Part of a small language model's weights: normalized queries and keys, value embeddings.
Each number is 128 + 32 x the weight over the matrix's rms, rounded and kept within 0 to 255. Layers, rows and columns count from 0. Numbers have three digits each.

# layer 4 MLP gate, 1728x640, rms 0.0507, rows 365-537, columns 80-159
166144144124137159188075155118139091118141142138107141123133110146149114121175127086142104076100118125144173143084132092126132161122163169199173133112092067177117131095121118201188172116102082089158129155073119155158129145123033146169094091
145149188149133189104086134116122103109137127178149072113095111048096110139199190121179157132055082078144141098150102098080143107136148127125032135125140152135175171147152113135104150092175109127181114136086107173133124154160126158159184075
183116115081117160160133112116138070077103182144129081164114148118157147094161118162185127073140170116085139159107129058148075137118055125172069134135113062124151157083106156144120122147109081139166174124083156138093157090083121110143137150
139135138103125136070098102129128150145114133146137148176167108122121150164089143176125136106167122088136147127120121134178099177059058164113100093063173128126165113134126089129139081109108148130141176160100141137110140159089131143146099075
181087169109147127091182104162143120142130127147118133159090150127151139092155193140177138143220155123131096072086149183136142092133117148087086148158178161192134130108123109187123108136126080094137124137143146159104184133081124108117149160
097121141103161149077127113105140144165097116135130124161120094086102071128146086074100105100121155082094149130151112141163146142158149155081098111083099132047129106193116180122104178116073078109180112109182094078117109098163161100134151095
158149229078110150133124088200132147195099196132177080087183157125146101155100159188118153171158155110124125061079134058135179192126107128156162123168113149112095121063105121101145119112147155147112130099130139140102139171160114182129080183
151130055149112180107151158142144143132151152111196129090052142112106105094097150123076163116191117122063177054139143114132078128159100140127141095156136139142092132162129151143084108202162152105101124115155209156144142117145082166083145164
156160123108112115110099121140111130126125106149129051130138137114111153142192124158138071129078135128131121164123153122148149074141144120120117179116112072130099104147055177100132157112096135090182101132169097139122166133137106093147121156
073187083115196129108066119144167077152087138140078126134171206081151121201165152129065092141112092125128117079107151096085104080080172165148078093142095049139136163148105132167181139111152166194074119114124072158148160071140131112120149154
126137086124175165148086159148124155109188109085067086162136141043142071107103078138117110154156111113144158079112122201124069129086110126166145156213145170124208154187136116103100119133138085142158101170216116128132152103111134131124149139
099171124098161137153125111167130182061093144119102128100186106079108137156053118074117139111106123170155150146106159113140107158047148189092108134087135133083162095141105142112153156142134129108169109150101114130115157155128152111213121170
085115105113105140148103142098076156103118071129137145105140096148115088110108170177171143133108146127113158097146170110112174113128140125103125115132134098165116207143079130161092204133112157090139168197150088147122147178167104080101144068
102110146139043121138128120134079109185114166118150117133187130147096130087116196121089145114145164084138085132207057156080113136161071173102101141168091160137138135167150146080168143117111086068041142126091131117149087111149103168066182157
149143128186158146106126137121132100118132139134158111135178119165087125200113121185109126133177143143082133136144058098116050131133141175144083142142099146153099145188102137143135159164124109111108093104084104166143113139105046164156137107
063168141083129109035119184115187089133166123229080077138124100130101147144161156147145176123146129100119141110113105098073125139149139096137129087094086108108150142155086127186172129103124098164131161124115108093132117101071091137038162107
095126219049099106067138118154126154182081103130114073108151129107145171195139135089112095104158155073125155141109131113123081128137113148151090117208155137122168130166156110106175164138092126162136103139084119117136097094167110154116152129
103149159161174147107125092147142146102127082165122130138138093088135107134115122094156140132150131136135162096113131160064129077106177147117134112155121174099066139129148133169113138100120083141148149119153107125102156136131136108081138104
175144079120116145179130193134093175205168134116158144115190131172102077166056148111127126094112069131083125179085141149158161130142170128182145140178136151096137187114126101170172104122192102138114169147169196058135132129050130204183078067
118146155182086142153052122110102116030088154165140114149146131092100165160097139063157177170138175130110184093190124117122125129144128148130099163140180115101157141099111135157105124149152116125090104125128160181000180168122059140093112151
129119119123114102148129122108144127095129135164125103093126152165121084134143158176118146108141089125095136148076109156149149162169066157127131073100117101129162135215095117129163100186139162125101118113045071182131174137156116123088112057
195165183095143122182101093123191192110103142071173114131171169099149097128144159080133170047059063119117173203146158112192083124146095090134189134077137113130135128132151128106131104179152140174152180160230192077095126129124135109130088134
123137112129106115111131138131171133136130150116096083120131126093109183156115173187106129145156179063132131142067113050080185155120114156153140095114159141091137146133145108138141157150105125148144084103133137131142149120101111131098136126
156120181116134164091045065118130185152057121129156123162171230117087111105102098146159180187134085113141143145143089067124098181154111196089140070108160121134080130076082065123075135164142175110125067133133170127067116107077142072133131145
116118132119148148095128135134125162088140144131117159054155129122168145171108127104103125127064063093125171104127127170074169165110087146153123045192157141069139135107147094165171139092112058175124142119142133132139195093126130117107114115
149137122157166122117145069107110115149200115085089062147103129171103074176129107128133122123149203121144114167129125155093080155186124105137146129137142130153123146168119099110164081185120092091145110191095146059137149121124174140187200096
173118134121099147128113119101076120071097135131123134142127127072083093124178152120166167068090121100113143156174128080145135168094119209170100063134127114155103121135156155131146154063140109112118200122115095152127127113133112107110228132
105228151085131155143133106147171152125113133088085098099117107140122161130070095147155109126187093155132103175111151093123151203159118113126128127122113111157094122136157157040121137081123210150149178159179154091138096150158156177045083119
114168131141171110127090088174146086153144129131091122111090190132163103167120128149115071153096101135101112159138104129105080178116115088171116165151103098117087113177164056151116131111108137167110117094119132124143131135100115108134136151
156069126160112097096080084117148202117150174129108100124188130095140165124118087104094157142132162108088120154172090129135097153132128141132090132142138094140119168141162091116158137128167147178144176145029129119105172132133147135157129087
156128130080178138088146098193171216155126143124146091125167140095141131132129080140195110155130174144106205108059078013074168126143108147146105083097097149042113129145114084164194208075095141137066126124197116121098137147125088187143127134
167121144086084122134127109116159113129074135109167082133148149139141091107108103133101108068111139125147164136118078122048157116087169132148150146178113088118151141197158121119158133050064135128123130122117133154147182101152127076131111127
138129175086127146086120103113197120164175162124144161149109151106105068077146057120111124127097104120146112122146155151059096154189135099089141079158141104113165135137120160119122157175091149122173101120121137193112101085116070148100175174
148183062104081129176130149134103147120164098130170135103180086110122144128145115138157124078059152181087167107153169093084115116147173126135060122120119153127160169098102105115072120138064167106152096155124139105101119080157090137109127089
132113153153116165092185104119110161128186102120151119143112176146160135135146131124150194180068137095126147104087085090106177174104137134132167093142110149088156143124124159145115124144171122132113093132095118109123103117142159137092080149
133083165104152121093122113127188147163112152143132126148185124184127074149119152097144106107118128067116142108170164122120111121113070127135107125159189111123118110082187153115125118117127053121164102159151092175136175158103123121096133149
061161138125127181082149151154143111130189125145123097107092189151148125098114093137124147122122117151113132144127171174132121139159069157130140127111135140137123192126101078143172121140063092098159137168172141108059139150164119155110161100
099137161095084138139144139094121096182136092123093124135158129125147091170097091090076145101080134126158122107147056124119183165090143101101143120108164105118110147137140130086170111122150083107093089122133155097125056149123086181129069158
152133119159093057135140076144163126107162103084161146143127115146144129112106089192155125187109125137057178113127093139100150125154111111160101120166123098134181130183115136134092137087138108166131112149156101089128136117088189151165140125
186201158108076093125126144192121128124145058102094077110129158069156138105121100165121075130156151084118078162084125145119153144116117094086152122093081100132071113151093127177101156102062156177164102128147125086107061096155166084131106147
167089091122184107120134154122120104139095108133104122170152114110089145114165169172110166133106127059141116174139079080139115117136101126162091087110126141082115147130104152170108129159121110171131161084180105127114108136176101134103156153
191110106054121125116134121125141103124143118161099116115130065153115099157148142152083054151130064166028165160085162090103135187174117100132165111164083117171150172092107188180137161122089122141125119155138190149157064108064096121109183107
086154153115172147083103138083130151084154086161114096124170138101115051130095176108140124119126148100143070157131141072104162146129097103097106086154131142128124128124166114114114062114173104132115158110101140124129088138141107139061137140
139168091101134165098141107127099153223133163103082081155147110141151149143072152151032099125134136107173073132143081161132155131140138116107088129167083087089075153162129138151128135107121151131161165127146119104138100092064167111164146102
178153145133112078122109109161141150132080067109114111146107144090123123130103133138153119162177185079116069112150108094115083154123084075078116049087165134074097123130076118153063140182132078125191122090069171084111150227099157154113101121
117110115101148137105104124121137119120203072120167153156104103079196103181152143123162089143093142135093093146115124095126169190144190081099134115159120159131146224111136113111104107217109102099211105133138112129146119152114132140090158095
180177129124121091108122091123141134175157193100117102169170100131158100128133132166097090133150152171125149160110084156159172153124135186137163105169153078095169157103094067121142137114101047172136141166147143142163203120102103155162141111
144117100159183139164082144131138170143126147076192144158147158178084129140184137155106176134116097157102163162116048153151157180134078153152120113130128124100153091136185093143130141103104134108133198095135126102111145130064140114185099141
110062121076095140159098111182114113182119071138071108095167151133115082102136152181109120153101086091117138097087077105094103104140165133118090133174142064043131134143104145196145072079191196093134112095126166107148095178166110144180047095
126146112161129138162092127141168080152105172101095116135164114118060085179093074138136147125151124116110111149087118181107100109182161106115121117151127113059125198126109077109160196122114121181169155169145091142119116107118094160155197106
171179102153116150115168136090128136159053232160193105146144114123104153126061080158081149074138144113132121152131116124132131118149094134145107080202100085168150146170145135103164156114140128147156229112145127180107109019180107082109134165
149156154192114122112148136118198132182092120156129166144132143192165213165083123149117116085100107111044214119104138161160126118144120115079095115205096101106100146168017084140131139042114083124156124110113130127093174140104142169075143101
083120074146140113092136127182141110129142163220150142108139119159168141097120147127123106119077139123118114167149152041074125063150130192117124152162118161146115175109141199120102108102065160136139096114196152089137039106127161105149100155
108129100170102129123136136146136132150109144158140117169188133126066155180125141195097133127103120159096125068080108106058138123130159163118105148146110100146113146107096080234154091100187096105122068082056135138164094082107194098133155193
190174146138091143087071135151132169111161161054099115138127144159188080154076121137138099126165158115142087137082137123120127154093132113110131110133139113145196065089146121163108151160139136133131096101161162164149089149163162094088163146
119118101126182141104129090088155126103103119111127105209169138128147142153160207157163134118154148129131193132102081122138147160113161159180120088163118064127137150128158132152131145125082142105156157182086098093120095146111117104179079049
113125146065132156102210175153120107109090102185061063108138182104108076126107098162135158148123135169101082168123055120089132123130145058102148073124117113116108165210167121163168131102113192116104135113109150153102141117125072127106097124
107153135108153124099177077120157133161172130138115064143121177132108103138133109128162128058150089147064127112108102107142124185135090160160196091091075126077147100104119071143184140155126130096139085087120170164126133126182110157156101096
132136091169120037116097083166122153128091133119124086156131115173115118139164162092093143074122105111151108160113120115110129148121203203107079182083101120135161136133128131143088122106106120144128076145095145121142163085090172143135034135
173088170084106107077139131097094091206097187133192128094131193184135127129229080104106146140152109069121134128099080104149106175161087073156125097141133079194099142108133115146108160201116173187139081090171142172123124112150166116138200106
117095130139102124078173097164168131106080121107133170062102147163110084146136120142158112104161070162109154099103138076119116143160161135140149116108170077132107118078151098194114082140103128133091103126108182177117148126086052124067139103
172119189131111142096117092059082157086147098109126140117156096095086096133147105106111115183167116098114146120160100132156122140117125138130107118128162109167111093154147151108121079122081066070125101158082138144134083133084123069120102143
165153107139129136118149107222084134145127136112131117101151107159148105200094112079181117128086149107080131157157125105101110110137152173149110143100121121133126137090090110073146135147154164171138123103126172093151160076179077154120169136
114126147126120153103193140172161101181171139130117108149079164137055081155133126141191117096139099110146169127153146138101159135161110097166177107122162121053098154118112134161140105129102168139158110080126139127096167114167113126103128153
107075103182125136142112159118179128174126145142149146110138123123183141175162109119177146132121125074123128096110143136137162117098117120103111128114150142132097108139065151141113139104060137128127148109157189138138171097129134157111102117
152185152090088123134116120097138115116109130166106106120100132124100158050115110112144130124161133106115115146147150154137078103136115095127141107188096114118141144133131154176183143098108122174129111090097146176130173142140086094125166128
116134105138125119162135096170136179164118149145130204133121114154119149111112122108051120133108098124167120125105180096147145075056168123073124119136142153134141125126186125164075140081149181160169157083113136156103134189119172130119136153
141159139099131140172093126101195175123132118177111159125137175105101152146116103168100101092092111110109198112177119160096120147108119126120108174176139119129118160139114113096133146092163175203121078104179144120148138161109090172083152122
149169167110105088138147111105127147187104129155102069129169094211163116058097139136084096156103139125121129100146071107131140132145097115127133094202110175169109087187107096129095086127108099195054183105193122088117107149102149091205115103
121106169087126204098153104133168157149149113185137158149085086091125164114070140147153149097127133117092110103109116111105107137147105133110117053067098100161120180154169138080097147070114148107167150141075099116076201156101137158114101154
120138138177142166161144159135175160120123116193121135087181179086108116135084088117165145090102092122150121075133126094076174163173129135117066065088182073089085154151156102099155203124109160174151102106149139068102183089180120160088135097
101127143109135122167093163167168119123085124173115122142143139123082168111084106162120147090140160157155161097130143082124161139139109132160049133138130047204103105149164087152106166178057162131133079094145144125109119100137127134143140110
124090144126127149066154131120062141090153121118104069119182239155119096185129110111053090072120170107099124174059081148154115133119143116108188147109148109097101064171112102148137134115183121114104136131093124109144150110184085149168076182
150084079129128121108168150178124124173113122142130180139136092172168107147137121163167156112134159173116132153118151123103179117137113112112101137110147172098139149138104168157139154152114126150184149124183118159139174172152066128137135154
154121109138094149096158132137127128161105179116180111127126136106165147097098180114096087175141123103108135175137120114107161182139116145108111083133140176171113154181135169068142137088106126135137083147122148097105170126139140096101145109
138125082109077138074067062117159070147140112116108155184116110138093141147139135122140165123108114097045099159089110093131150101090177061124122098140091138155181161166117118111208164133102160201129147155089096152099133145153108087125159095
183107160140119102129133117085118155094140104176111094140079087090146144060173084161072139141195148144112119168137124171165149165162129107116128118115185162172097103132085126104187155124141133116142153156143131106108118139181102126137128166
184115176187055105152093136168141078141147082093120192119170123142133164118117141163066167178163135087142101153164090130080124198174176101154153123138127150109113139192115122098092130117172133161112116103122150105163125168118109150111189134
118107165102141084184072111108094131183115106162174189102162175130174130184132094099188115164102086033161144069136061172117148125121117106050065146138160104137170129100132056159103126107117141174092113113072136122159140127118127121095106103
168196105115170089182079130144127176148078127170113122137153141145094110162076116116101095139112117161124102112154126076076125152134170088098107124103111138084196125158110117165186092092120181133111182133151125168114110159136144118070100143
101170126125153177124095150106171125146157073145093135080130098084158130133119126120142113123103178090150132067169117140181110118126125151117164153151086138073129094156121080144105137166172065191130089134144121101132082162145135133116161152
096150132136165058080135121146132094081154132136193151142143160135088106174129157114126104128119160131109152118136109112163111179156114133120083115118149102170141102104172146116153122099117173168197100118179091117196069155093147172144188097
181126108088088114142100114095093177157130164121116143114133143179131145145160189146103129106117145117121129152093122174226127116116120084144118128169113132125161084191123097153154134153059096143185062039134121133156144131111161142131087148
103116112152110105145105110094098143137089108106108100083169108089181169156112117079186137143195158138127109148141145101201129176151170148158147130138070106129138120108112110100104129085133132163171108101146150111146180104161159121105140177
185144039080117117149115121088095115133151132087124100173148167084031167176102100119114188137125099096093148169144110151108105141122131149148092180147121119111178123115121148084144082124114092142095129170151155137128172088136076107091142135
124138127070175129137097094116119126115153148167080172124117049130201122140122151168169118158091142160109145144109185102135152181119135094139146126130119087092179147146116123119123097148111126144130147151061123110127197107120140101080075124
152162160200097108122117122142155164176122118134159133102169119124090113177115117102109159057096111116104199124125126149166152107139157171089112082156118117135168086119097119128192147090141118170137162117095186116107121113102095205222131083
163136149096106128201104147135149152099147116121061161099099155194038144092122147106168142094101116047139084112117098113148167145125133122132134124199169086095160122127103145138134183164151120089116151124100145152123083095039136123164171108
098151173150091177065075156136099080068155133130153139075116164096117089075127179138170146127128155063129084087141091168144159112134094099124108099088173153131082138198135137114103162157090089144116095091082122127106125101049119136078099116
145134171168098115150086113123113117075141097132152090127162104119104156112125079143154144211177121127130149123114150181173114104158148172166133091071174095104125124211134204123100072178075082097126136124057121071147131126134104153132150090
134146167127182075131130035066182119155156111133140134159123099111115043102116143097124144154057124098150201113151135101165126125124119111111071094142118123109135136178179066095131119129122176101094117188111102150119083150143116155159153103
148155167063131118171169136113138159116129135118194165106182036048124121165088097025196098116126093075069196135124123115098136145172153107179117093135096115156124131076099133135120115129135131093144209158092055093121139134191084167116107121
142132157174117223110139111204140126172135077135102091138133148100092077164101144087183103084108022172120192138155143104152125168183088152107096146154157151171132138122160181122165100123169167083143103133167131117110128119147059090131120126
119149091137058097138154157088094096109150076179165078085072094135122141148137178133119130163120078084105120090082082090095148132086138110149143119108108124152111108131130110165120159128128131110164140094077089119108190146149057109099145098
148127039129132135069145157187190089174126164124104141185081136067125079114067109130128179108099124178112127117091134146106136200190164138136145123116158121127164104150123167148206150185167106111133163117132114080128155113153108079047171084
169164142103126078096148091128096168145170149099144097150112112114121094145154171085077131151100131108117171126140145058134064139080115096156159115130105129157138142141125123145131125137138165088131138084114171153110051159149092153180142121
048157156128097113114131153133231146101114177124108191144150100175122091149119132108084085139149117166119136178130138158055197071134120131164114137091147098109116151181094077102123133139137089132179153071098163121106113099137075113074076017
178098111188126147117145138100100163122169094096157152120239118187147164117184186153042122139160158080112119167160141166063178072096115133058115166118150150207128088109119087121122118147121124201126188059121179085131186084078121081092108142
125148054129151123153154119107170132140119156101168144112161184170102155144086110135121072130169098098046124105136154097125099156127133129190106146177206079150194125111158136120155087145129132135077116120175162114120170087080097107071153083
129169128089117130189118090131198128145153081139085058076143198164065127131147139145089099076144157101141145112155110086132147178188199140145148062138110089116153158090116054126176148113216117086150069105120146151098140097162092134153107107
125078157121111132145152113159164133137160091095153143100181178183164130129081136116155148092113059154163129126108106187162096146111117097130098101099146129171125088118131126094124198162078165127119125148147222151142125113116120107113112150
144151097160074128119156126185179155097109188090105103071126141160155129106145086144093072130101083121155174158088123169150138097070148161092141056123087108121132171167104146129076164098091132178137132132147195095098133085180148112141111041
153095120089185119078102095128151132121144130115149123148163136127123123121082154102066204121096107124137093146117066162053186090142147104149140090147103070149107131151125154164141124120131152199140151129173133110104169064097127083082089090
130127120130129199099079169121157163059160124148143098137138138134088079154101132124114146136148156097090203105121130134066125128127134116084134089125183096181104169166162123146098158112111122114149119117164134139124145080159132134114129125
219101145108096134147123057117104104191121060155082096084124225103132139141142129174106138085177075177076178159114111162131114188061110123085116128111154127181120135103119124090148109076115103135151117136170088111154208130107088096140123104
158127124154036078070101117140188175134135116106109179126119131100131196130092183134127123149148160181140082163092064063130046116137143104120109104115079151108123128120110164042179143126122130173096103154114071104142124170096177101123096119
171203152080154093188137059168146147118098074162165078126103157138165138171068096163122137097136084130138146140093181106084131162147113109129137121140079083176154195131161082184128160177170084122164159152049215145076117154081117132106131066
175138126157073124129123174188100126092080116096135120129183160148077150148090160147119166152131159061157114054182139041103087115117108167110126099138204131136140123066128103110152104183145192124096131095096188158123153137094083121147124144
183154117125077117116155145136138089151188154200086142082104104105131187184134172166118100075154119114095121159103204118192150159124144123105122177179136116126097109128029123141095080197117132136169082096131113024095136149155133115103105158
184171099130156179122147208159178140175191117121157113134120127080095130110189138065148120130145167059137088136093135136177114118058107164097156059156105122167131055069150136119129232100090105136108138107150154068086146112116055124136133103
102156137137173136090196132111095109118157235143158138100120169108071039118145149126151175074146118162135163170141121145076111172140109165135159113131106116099095156093080113156131116163132152165239144162175120163091104206082131176227125137
164157153096120166102117101106130139119158045126126142098107130153134076161169141148132107129147110114121111152107153128096099126068137153126113118110097140083157094103135144165108103116112174181215136171150126143144127131154119076080158108
165119132077107120095129139183136108124154129099074109080132124131113072132189127093075127126130149082120182141115135116123127148074103149177181143149097138206141147148133152149105194099129130121145125117161136082080124157157110172096141068
131093119137133143104159229081144128131131094086052143125120099111121123159154145164153087145135109097143134201141108087154126142146149099127098121150166111174156146110157165097128118077131166125127187045172183119126110125195068157121151129
165155103075147124171120134140129129109189120056146088077120118079113144111128128098195143105129122097111147114158128168139120196152161181157133113093151115132109178165146096138200098169125152167145114133121133115163134109169167102147134068
106150078131141106102149134058099139126147181073094157158074150133129147111124132119069088157129135132150127146106123074191151139115108082100142149169148102143175112150084134094158175157065151103176149083252145119084138078146173089186118125
091108159156126151133171131172155161148163155105083108119197160091148118136185098190133093166148139149143151140081075085140121100117065124126154150135104100146170116101213148106135123111115159132144141083163140049126115153134117186057135169
130197146116083097159163163153137102102101073091073120082141147105169119104058139100117147111110107130149063093131143098099155150167113142174203137152169144114162127098160153120112148076168151148105106156127178130112138156085124121057104117
106143095137154129098103131138104153102071170169105095081111149182151099162155130095040149104103149082221101141122137093118089108130117101115132144156141125165112088146121136105137178201131174159095092141139100062112082136123145111175138160
160138148114162164153092174182117110139141120133100152091127127183138139163122048149169110088134132117150107092112109157113113124098139105100087153098117130070094138149122105161172140138053130156124104141117169146129110103167051166073167100
133116130120112140090083095128101130108083071129142163154162142148124132120165098110139177116170085138150067107119134153124126148132086052142166111147112075180151145098143125120161171196180180130096118164124131064126152087102077172167098111
136156096114088110071152056127117100095137117182196077116083114053098104130143176133138127065127088084089103108109072117107058147091127137135075116129115120120130215122056161086163113116124124092177160200164152139064169159107107125108124169
134169113134093147157144117116164154083149086116105122109092076103111120146133054097191097134109125131072105136158064137166111101144112147086138152171129094119143141120107206144158164150097174167131098182064170117095152145124099116086123107
164141104105102192129113139155164156145109102082154138076110114133080158116145122128104151134106133146078175119143152091133092174121080112168128145106165099180137165111138150098124119110049132100172110139148126110144109124087091163175158150
162138067111139197138160135165146149154150103135093113154105083092092107110165188175111152147110117044131114120095149124123104149103115173181120154106126091143141154189081120205162094124126139138155092103100191083079108153152162123143105123
130143127130087156083071128135097086179047175135111065117174106158106116191159131142103135167119074138111159103073124114137119177115129060127073151115152099144098116125100138155137144114114056125109149150098145113118178086142088144101143110
220118174094152164094063113188144074132152170104117056092119145086161166118155136212101129116132097137122155104071097089092105220097170133163112111162143139163117097107129222100130118110104123223131181122089139152145152155142176154165164215
144067136136104157175130154207121096061074176112145139139111152115139141154106082172136109145071069125089085162121118142112099134130193095105126079129130127099114137123166122105135145089184152107166131142075158134119090200122097196157060128
155106124122123114155140155125107096123157104070156138132107102160119106109118153058127140101092065096126129122137126135124128109123177112111120147147135144106105132088099119159126143147176157097100106099112190094110098120168170155194100120
161086170136145105128106060122074130112126104086137084102129205159183125139140119170126095192176144100137130141022134109160100120093087138188112109166113120121162092097208167143167145048132111163143140106111095086167130070121196126131103135
102141109115086112148146162179091114139101092118073148162140200068160123138116154106093092151139142107102125100117090164154199168150107123108157133121172118101077107151232152169119186117070085126130164120099129136147166117154114143110097086
104146104146070174185168115104137091138170145128111146107126184122121091136099126156090099187134181129148147110129133126121121112121126155123166158170106095105115095107084091120152142068118129115107108057075117136141123146094130138131130130
139130123158128130178128146111176134112138080058092139133129136170105082106115132135122096145125083081118155129095079059189144114135134114105154100147139130121192098082154153111128114118098181091215153126153123171093111115086156166129179052
104105125204166116133099160112185163082173096122100124098107062148105120131130173150149088176163136139106138138101168124136151105075138131167145096147193132030110138086062101136148137122102180108162149120166104110098145123206115115104178091
058146110120095152106148134147076182151122144115101144088165164141084138117119098155043191106124140114113146134143084099161105111123104149123138147217133087122078116130120124109136099115148104110132139164117186197098112129075159118154103143
108163102165086132129093103152061134088148155061145111119135111140088093165128107120147177108168100088147152184141127102120111097157151160072143154167157178138075129101117123167161103139106183148144120092165097125112135082140089093159152091
130185083102095142173135148116106140100097149067170123093106126163171119147111084109130093128163110159223073185125179150113133108135155066138147047112059136150109111121103141079133111172102154140133143120150135112111128118153109156074136087
117129126108123143162151117122148162113128139185124100094207138117086112109142139096140187079143111097139089119098093133106159149118168152110146148123220114178134129156120116131109158134115180145076160129141185133104107132107128143134140077
174108108141162132092097088084064146115134112216055088165135085043095138142143088129125154075172155132146172140157105128124130119162107084075115169125117139135112184134067070134141101125121163179110141139112168090074094172091076148111132093
131140126119076176100136092139138119151096125079129101102093131186139141083100094065168139147112144141133172135161128114093142113114161098167130077117168066182052113127046132179106120112128114120086146127103141169133134081167154116102159077
174174151135085131108123123198135137147136133109073115186075146157062172096166102135106083092131167136127110138149170179113119144105171147081172091183112136099207128214156126113126237110119162123130113186101129167163151168135134132090114108
125190103120123141051158169112133155122140130166080125119115106067103124177095088152178165129150127139138075081129124154130143157169205155165168206120159118088146089146088141084123194098058154131140151186157096102137110122052130101085144100
183134127148159102104133136118118096108113152087147086139110142157123117105184143120160132079052166153189100215113134163171102153100052140137103088149163173133180068118129126148083113137103120152144121115142153134110132113112112090107126149
138160101122129160143117141169126115127070181119162111134149133140162115157097095118128148142144109128143121097087117119133060142137108080158029220120123123169122134110186138167169104134168191160147155136158137124076125128155122185198122094
153171107168078097130075142120085120110066156099135058082150124101098122191101128072115110078123125107153087170113124122124126143120159106137133107216106130097145147131101135147129136177072133159119144141126086089156168145113088115156107092
107115129117174164108153182145197132158191152188159169117136116111128175129134097182109172148097105094109136159127148134183166116107134120158121129094119144120132135093124078103163145132115102121137138106138143101076133113182118161104148133
181117102115127117194090089128155093168145127120106072095139096127162109182083165173150121152100186143112061090114078155151124101160134170117180122181061157086118156091153113068106154161162099172123148118158113111181121192131143128107141133
133150161155105189100125106123076125149133094159115088067137192135137081176151164107148127075156119101160116020166067132158053136129122149069086106164132129128081148133159105154136164131102129120117133150121111102120138086148106146131076149
106117126176145118098113111138070126112095126121159125158106158076080124170130163135145084146137171146095066089163117089120162108106159150122164171109139093094090115074083088098121137107140098106116137066107127117131078120132118094120107130
138120175126136092142076074109120136066139127076097160133079159137095157167102158156134200147088107130104196123060139099116107149151136116095118130152154081095092059134117103122106118135120127132127159132131103089131211185135121085130121103
086144126135107176102124159140148128112182083139057136139129160101057154080107183078118165113136177082081114091158065123109069141127138166145178114148082108163077109110100123169136127095057117109163151090106145105157135176113117103141153111
132139085161048123152145163101111128095158128109163099117180105158110134148207121121133155129132095111075190135121121149125160169149105102180098181136131109182125153098150097155143158191135203118180087100172131125135132105089134211135124086
177102098085143102155157076129105171110128100165072149115078069071115176144107146135083114068140109068155071146141098073225135118165144084192100097114136076134181102100086110175159151139131140130148139119190122144118140088139096094159129170
183095140148122197115142179166064123118126103108168092131153173144069113122080140115112121068197101127158140057134117097139096144078118127079161095152128102168083179181134077111124109139151103070142158141140200204123155090086149113090137160
128097171144082074149117110057083109149208135075159137089112081145136136138147117089128136170111060130127170167046113116169102145065140066132122076085072115171076162119135155068111140181141130187099109164145078086145101135121079186137101139
141157137148097106128098185164125174147097123068107145172214136163093043169120085085166213114134171170045141081082082115121132093120167145197097106114152154130124168134137097122134079093126124159137145093138115107150124158081087113134168087
129151147099110175203123121171058156035179105093071156063156135192090142175113095082171133142146175149123090111139105131189102163140142099131101121069139109096182160139213161090164116136124151176175112144132116129110144132103132074120110042
146116093106128107110118140117161125192060155085156135122137115127158113151120105098125164103083040086185146093061158114119134131147101141181127116113131081132156169073086055237129133143120181158073137114173151098090109113120160165144119140
115148118134139136144179157157190135107134157117117106187137097133135147132104109113100128061115147128121192162171119137119111163112121119126123077125123066136091093148086079139168155107171213133142113120151173079112161135141158167132105059
126216164158105088049194096142119177159206107160135103139155124165124128126175104098104088149210115148088112093095098079131126105163113190092167087131145119125106103226114126093106111093148103198178092134114116129117187093144217080185118097
105115099130103079093148110123138099150144139121088143143127139139089131161137097135135082072125112081151090201129115125102143128101156135066101114202112107109131127106146106122163137163089148152160085153146117118111127121144102084146132116
088143145092133170123117147124156122127155153092109129188142147150092125125142146122086124113112129092140144132118094066124140139144190185117153085150123126126164135175121188119134109116187170139148173092153095147141124140140130123133084145
177167151125113168165183159116146147141137098172117112093188094096164118168104086121120149119163187122131088101151180130102073103131140149114144092122141155178123105128135160103161095137150146196189200087153138148100107166154180143191160132
138125081116110045131115145126088085154096131117129123131142106116076137173161136111177104129116126114111109147157116099117130132184099141102155091115068126118112128156053222145123162145101124200162110091174162129107132148126090095065168116
150096188104061204057114098165176156151153081143110050110184118183110188055098110149146098125162098134128117094191118165095157100141110086087154125194140155172135100151146149066164140161151136157126114136089113173131183092123089112127120145
134125161112156178125140145098187107078088117132113140094149141168123156155141159127144216148072090141155122099115153101150196136083048125139114146143158153117094070124133191113123142133073074132123152138115140098169140116119080087157142175
118171124192071155117159103150120129112109133097099157100115151123080090076068123089107123106100170111134138177166113138148191164164139144092134102188076098151154143080108134116141109126096151140169114127166137164144172097126118126111135130
130115156136091141153086073131146164129140144150116110075128112070149177141121102082099138118137139141084182101171107068107096123104170189153141171126140141135120151124113173147192065106145116106141113099133107150128139130152149135202138112
101152220184122128021109146112158157098136091089122130169108119087073108150106104095072126109141173113118107114161120114109033139105114177150119141159149123106108142131075122162096165105160083103109081194122211114139100202170157172152157118
135108107114180147163158101093058175179120181180119077167093054219044176123135111080097113083079181112180090095050156082119083125132101155089114099145169193144156091127174143212104138165120134100131138104161120107122121166201155130140166091
172098112075111070105138141114134133144124156195095119138113177068143103080098142128102180147175194122111123062117198073156140134156202079151153149138091149166110107130084088131147132145133192157114171140117138111034135185108127143199110137
155136127083134109089123075088145121090148159109153124118125135141173130151161121131136140113120146116159130166119162102164087085129044129114112143159158093105170122121166119144102174153155108087105117129139173124082088159120190117106176149
198102145134135102159104093106112154144115088097094137091137125114125108188103109111084203109107138123101095106110149127155103174096142087147112131126105118113163127127134148079103111132076146108145130136165121106103180173163117189085076081